Weights of a small transformer language model: 3 heads of 32.
Each number is 128 + 24 x the weight over its row's rms, rounded and kept within 0 to 255. Layers, rows and columns count from 0. Numbers have three digits each. The size before them is the row's rms in percent of the matrix's.

# k: layer 5 attention key, 96x96, rms 0.263, rows 28-55, columns 48-95
# q: layer 5 attention query, 96x96, rms 0.276, rows 29-56, columns 48-95
# v: layer 5 attention value, 96x96, rms 0.278, rows 0-31, columns 48-95
# o: layer 5 attention output (transposed), 96x96, rms 0.224, rows 0-31, columns 48-95
k28 090:142152112112102082145143117133142166093097130173163127153143056114130150139117107155166110108129163158101123099129134170117156141128130148104133
q29 097:104097102124090148113065087105125097134117098129126106123117088125133131140167168099126115092101147145123154104105089105109112151110133083117078
k29 093:116095081146125089112090105077145193160119135137132139101125123116098132139139114164169144134135124133159149163093142160113131133088149159138143
q30 091:102103101065129155132092122147142100144075104113150082102105120145122117102133148070118125146089102092128111157091155066137088134136129097126150
k30 082:108166074142125145106118092121109139162104112133122106106160138175113153155124145146124166123101154127167101112143139104130099158082151138141159
q31 090:120083126109138130152124124157144102122132149135104135082116126118141149160157097081102172146133123138125145145171115160113104110114130136109130
k31 095:064137103107100126154159130085100170142118155125087142118149165138131139118129117096122156149100131148107156137159100137175117094149104135173171
v0 100:113194111167148107127106099115116125087120152107120079143139117109136128097139161138104132151144106147131145124138137147112128106102089155099104
o0 102:130142114155125129121130122115152126144120089107154177121146144136133088140164147130151177112152189112128134126141133153106102135104189091151133
v1 095:125120141105159098086130125131143135149131108134121130100154148102175109157161126160128138107102106140120118113095134153167105162166113109131118
o1 096:131107140142154178170139090134107153136128198149072114137096110133120142099123108124110094173147124134176170152140107133097118096128140133126131
v2 090:100127085115134121127147138134143112084136140123099129157147105151144127142115122165128116112090125116137109113139131154150132095128129111157074
o2 087:134100134097102145122109078148091139172120103127108098120129135112107158128126109118108131163075157159145136101164112141060111148135106127082141
v3 104:125144128097108213110104126174157151157190097140150135115108166073116159120143120127150120112172118070127142153124110142113110114121148083155136
o3 092:155148108143138069118152129148118154125122137131109149163142080170133111137146187146087097120128153137111143137096135114167138099138063156115175
v4 092:153106107164086112112099131148170122103130138127115116115141100114112127142099134130108133124143137137087103127120127069119146088137125125169158
o4 083:083117166082101164127172140125074162091106115116159120155090140142120117131145132112148086116115099118151097123111136150155133130118136100100100
v5 101:160145113189118136124146158121121137110159125160167118155129114169144130137098139149122121153135152135153110136121113142143106128149164129152137
o5 089:105164098141154130064116107142152153126073113148108090124119134167133115120134134127143117147147092132124132109138140173117135144129115092112142
v6 088:158143135168082122101134130084164147129156145157147151182147132100104148110116157118162142162140114107146129112102101140115145110127166150157119
o6 078:086107120075152133158118141178145084151103146089101131120130109125163140150150104153106143087130114109131144111104150126129166160127107106093140
v7 091:107124110166127126144184145131141118116095151114156123104098092141131115099092154117087132122157091137159113151159109122176102130103114104160084
o7 093:101161120121089144094128132113171160120138126138117144144126128152145149146121103147172130140089164161122134101114098143104148155161153133105129
v8 104:123147160117104112150144131136114145150115126105088152110092121118091085101127136150117123120142109141120121111096116130092150138110150146124135
o8 112:117126094134132110152108116091170096104121121088196096146120093179150130137113102113170127122132162134100090182139142084134126135128135088149109
v9 097:187122145119130113152096069154105125141134161135119118140137104098120196162166135120138111156107154120158123125154099132157135128159140145099127
o9 088:122093131145150167095152140125129126153133139154142128127131153154137113110135139114098160132159094125151129123112168136136068131089122125137130
v10 108:128159130118146120132088118124139139157154124110113112067114108093151095170100125117144126108159111097119133131145139121102123099160140109099105
o10 101:140096119168093090123131110084112136100134135112101145135111116110119098101135177131129124089135157173117114104070094159126138116100084123128154
v11 102:124172099104092119121129076134106128144137149150121083121139114128101113167103139153109118131098171121121142099122117133137114142121067101151147
o11 102:139129141146114121151088141120111153101143153150090173116132144091121164097140132138157099125140094123140135123139167117116153122120201116073113
v12 104:096130133110102149124121148140144153119198179135141135151171159155149112168136115130121138141129122144122208131090100189150123145121089173135159
o12 098:119122120184171109098111147130103116148119101149113140107085136095098147124175146131121132095128130113118150145131144133108095119149185123103120
v13 101:144160088122082153093100117137159134184113135153128127136139116118129158143149151107107123135114126133128098135136108102125159090142131148109157
o13 095:119104206090149164140186123153131142096127134125187115159115144149151112148167130127151115136157105108129115145129178107152134132114136115167136
v14 105:145148103085110157109093162115089126114100126151075131120141135133109096136163154050131127115121133173129154108118124110112137118158134150140161
o14 091:159132139130150125092134108137119139129179115141172120130080125096146119118142129163121143131116120065136111181141167122137145129108091128147140
v15 099:133103147174114108133160125119168094145104119140105148152162152140125173140137079143153123135131127138144120168140109099142171120099133147129126
o15 087:146142116084173151150109127144149110130125155115154099139108137125148091119126148092097138153149106106156126072127123133123101175106094120103132
v16 100:142075104136119135143125157152113131126100103139085121169123110126088110112106121081097135109130135137132119122166118154127112083108157142190145
o16 092:101147120121110104166125126144169126107158140105167090126119151129139110200134111156167130136160127135108126127114083132099160164179100138124128
v17 093:113131180103099088134106107118126120122117129130100134085122126129125129160163125098137099103103132171170143147102082095128135073137135095129144
o17 086:141093132123159145135140147101074118099144139139146154158077103123110129133147109157138148114147114084122108134121160135091132114165159132106132
v18 088:129137140120140091117162116131089145120071103136147096115131158140172146091126154158133161121120139140130159111133147078126142107086070121116141
o18 088:127144158106127159110153142108157135113111126129116157137135097113105147120085104079123159169094107110130101156187115131108140112109184136139116
v19 097:088080137129126163175114098148113141130156095154091123105124103129163141162140190113114163112122157144135112089128117119115088164109089155163105
o19 088:160153155165135121091118129123132132122114132113177178100093166123114155127116100147109074096132100135120126164133116137097154095136177119120128
v20 107:149149146143105111135129122128146079135111098166118115130157110088117119073154126130133130127067090155139132128147097083118136176147158184108117
o20 103:142111144128160141087098110148103152152149139111155128158113132161111163150129113105161164133170165088158134097131179131144170123140142130114155
v21 102:136108125116115161146147137162172142131173142148146116157109139149107105158137123099113124119140093101106121156160160144138128118116171097174152
o21 090:103129140110135120103131121124101150132099108157153121126154129106117109150089144107144104164108177131155099117113122131093152108135098112083130
v22 088:129150096135161124160153130122111153157152123087142155135147161125177132117161095154100154140101169145135106116137116140147106118076138108105133
o22 081:124136162093105123092091134163170119140121136117129094128128111108102123128146120138129104120168154141085109146123111130149111132154123117163093
v23 096:112147115149114142125132134075110156138142127116155138194129126124113152126140115123117097137156138167185139167107134164145135085127138149109111
o23 085:168158124161131156116144112132143128147141112180148155093135137130143098118130149136116143144099143112120136097142130153100143158144143125126131
v24 108:160137167117121145141121157094060107121114092141142121133124140128109130170132148104162167116112103108103097125130136171111136087171144117091120
o24 095:134115134106088125122155123115157103125107147114157126089107086112132130123169125126108080145156148118140139164088142068131137143098097131165104
v25 102:164128145147102099153126099111118079166128128179127121148114088162154134103110132113131156114128176151128135106103100161138096153128120107170113
o25 093:127156128143148141111080152102127158097167146117114145147164158126102147133131108114129103122181073131130153086130140141107123137118156145115132
v26 098:132133110106118108153117096140154130132130079138135136131089143139119132117131096088140160141135158100139129160100126153139142121163150131138100
o26 083:129126161100154143114099148108171150159115164110135125132137092153137145150098183142161094111138101161122133134158123160112149178072088122160131
v27 107:113137116108135200101114129128134147131174135148112132136106148165124139117137128148148097122106108124120137165113150141097098124085169158099135
o27 099:156116154147160128130147135150097127164083104151147162118136137132157119154143144087097126175126118087143153097158094083149105092177078101147139
v28 103:124120122120128144148155115077134144182089104148127098128112101146122153157102144106105131098173123091131110178124163123107105136157158134146098
o28 089:117113113141170170096117118117123136106163155138098131127157128108129122086144149134128096091090110155109150093106075131130177137123099121084146
v29 094:145144134104127125108128081125086121160126104136103128117105141123107102099131148133067114123164154136134133124132100123157152082144156132154105
o29 084:138110107152118093111100114129134164105133132133126116125118084113132114123153121136168120094129093117152123143129112111105123186137164099122100
v30 092:140126131136134122131173127122099118138128102123152136103141098143142138113088138102108160122064103101127143170174121192118131116150163147103135
o30 088:126148121170121142096098128087126142096116116127085121092123106091123135106144087140130115155125156161124137093090076114114123153121094126120114
v31 105:110096151134126132122135135155150144149115126159111106129122131128141147071100153127112117151103173138127159149148146080150156130113113166121118
o31 107:134142120150126151132074076132109115134157117125165160166132133164120129160157136091146126113123119127150143061146113156145110162112149101088111
q32 106:126150156172136148132144189116144166092116183118114102135142097119143139114123121112102152157124167149141151131146095130138111159124116137090183
k32 111:134101141139117165134136182098094136169148137095127118133103150159137132147088107144098123143120130125145144154137079108100178161098158144128153
q33 097:141118160128115139162150100144120132130126154106164136170081103113175126094131133145173126071140117114140128128144133130115112144116145111153109
k33 103:140113161139114126166141117162118105125105116150146160146081105141130136076186164137145085090132120124096156084157147105147165125128122139124148
q34 112:110118140095136118156120131173118139122133117130141148144105129144149151115148115140105099166126093092150150131100096118161138140148149147102128
k34 109:088155136127116111167153091174125157143141166113124127173137096133150138167124130131126090108098121092129126113067100114119179120176146147155129
q35 110:105156108145141091132101126128136145110134154128139095100149114095145111123129067120167153159159083139109158129155140112114090158147113093117111
k35 109:122147135166180135145125143115115085166128148141146108104133107110127134154152098145090182177113123116146153121140134115134091075147109140126143
q36 107:136120126127122090126105124136167132154130107129156094142122134137122096181154185096140103137133100144110162106157138164117129135163136161160168
k36 097:150122125123140128119161093137131105104144102110124103129120145135162118135156171124118158128126116177127106095131080133143082139158107139097159
q37 104:130115173138111144091128151098140118165118162096119088115126115173118139113124125090113128129120138115128126121137130113102144163142113123156149
k37 096:134162145140132142106161168129145173189187097160106131086139109137153140126121087107105120138158127113089132125130158104088141140125094112097133
q38 116:103153103114132117122117136143150155144080181155123133154122169132146169142122151140118098138174132161146098151127095111133128111119111141152113
k38 105:113114087174184090139138159166109169166087093134101145140143151123117092097138108119171100137146090176121127133100093087111125132121148135142109
q39 109:162132132139129080128113127120136128132142115183100162182138106144140110148166084093132115119119116093165129087118117110130107121094138149143151
k39 112:107161152099144118160106117097118094127113074112114153130122131131098129131131116117136115142100134096169175144123153094129126110110156137149111
q40 107:113124109109110154134164103161141074120149140083137145139146101117135142159127112124134146100098133144144153144104115073151105091132126122164174
k40 114:144137116089110139130124095144108126131119136114159128090162106101122137142126085120113140113149122154120149125113140132113123115096143160114144
q41 108:141123119140128149116152136137117093113150095092142148080110137150096113123101119078111098148142089133104099118106121157126110158131124153138127
k41 111:133159106114123161148123136148081153077137165145112116122112127171127121084131113141126111153135129107071147147086074094173086121141115180139137
q42 114:143138104148123139183127086114145123077122142096080104092132140120117143113131070090115138124113091120126150110143109135114155132188127094144152
k42 104:131110100097125157159150106132169139118140111140146090097115190120112141158127161104112132138121102136141148118116120119152180118118082135121157
q43 101:145104120120132094146141122099163089145147106120129136129157150156158172094186134160150135129130130114126129123150190148162137166101105138101166
k43 101:127096163109127172129118119162163095113132109166121098136117120101076100137158106154155117093160130108184123105133165136170114120092145147138119
q44 096:126126156122110159071120143094120116131092126098168118108152143144105124110152110108138108089159135150106156125125115123162155124074145089142151
k44 094:125141124131112125085100184133114088132109128104125099129150139130138154112154137139121108091160140109064130129108110107166127133107105118094168
q45 099:146159160137121107157174145115129115097135130164137101123164151145113122148120172133153089137111139166116147118132097148146133149104121126123164
k45 104:105080152152133139103123097132136121087141120150082143124187113092123165116105133113137124116108119128170171115106107101116129133129146134122130
q46 111:133122144088124155131098147132154135126145130136126114107081144108099083103131094104140119130067119137125152146118146135112111168128140155131126
k46 119:141138172140107140137128139113120133134130145151096137128154111132098139120101112076124128122110138172109143117155095200129133145099112137138092
q47 103:080153118122173138140119166129129103160127123164142120107109113172150092154127136105127166080074119125113134206123148152130125115122108128143135
k47 109:095149107118164109115131141127112100137170126122188156128179144133125113122120133107112172132110137136165126154134187139123148151099135141171172
q48 110:156146105138106171150093139111119138158126136164122148117124169157129151145147189112103090114141190127115126137167081088089108153137111119144121
k48 116:080125089181153133164104171124144144136070144117127098115134133140115158136109155131150115125122158104127151119128092148162124133111129139093149
q49 100:101144158155126137125111111106148099115141125137133129138144121115135170158149136141123107055118061153125134123106116123097122125132125162135136
k49 101:133113130068102109111129151140137133121143087097135122127161148088134138113086102159110093113120123130122116081141120147132104117155119150145117
q50 115:135118171139107084135118139110113121110121118093133176129129106081124155102135109124117143112086145112114108146132146132080151136138151154129107
k50 110:121167104108097107131096172146152131118130131087100117149117128155129134088117133132126136074093122092122081145150113166130136142104153082153128
q51 110:136149108124148158140142112161147119141182113146137073171118133068142143096131122117140117160122102128142140127132116153102144156096134126083149
k51 109:120152113132160103140146126156118100109148137177165098146122083098133096130139133116101103143112098115143155097131081162091150103151121159116123
q52 117:110124113120062122142070139154133168133096108069158111132103139095131163086115112122103089124105128147109119127104127110167114122149099162146133
k52 114:121150147135118157112116135109146141098100099111195142127126105153148179131146103149133098123100125139124110148106136093127112143150081136134065
q53 122:128111168114109152162180144141102117170171118080127139096085139113146118118143177124104113102146139164126138152130150141146122131163153096137146
k53 115:118106101123134138139171150155127129110144126123140148125140084084107126098134138151152124089115111125098148097115178123170105143177133110130132
q54 114:125194113135161123131097141100159112092143146092139113130129096142142125132139073159144148107080127132125100133110124090142146153146146178107118
k54 107:069135147113128132127090094103128129146109143114129101170143131137124128127153123128131150146150168122120164093103114199101121161156112105186115
q55 106:125143133139118111109116158127150133112170142158067139122107127141105149083148157150148126138114106169133162094114135130093147119106122152097139
k55 098:148142144169130137136128116137084116120120120164115131120117132160096098119102120144057086125144095147196136093118145169103130123116146095085094
q56 105:131125138082174159095163111110170093109158111105094116146105118122157126140105146129127130134157146128124185179108123094138173156145102134148136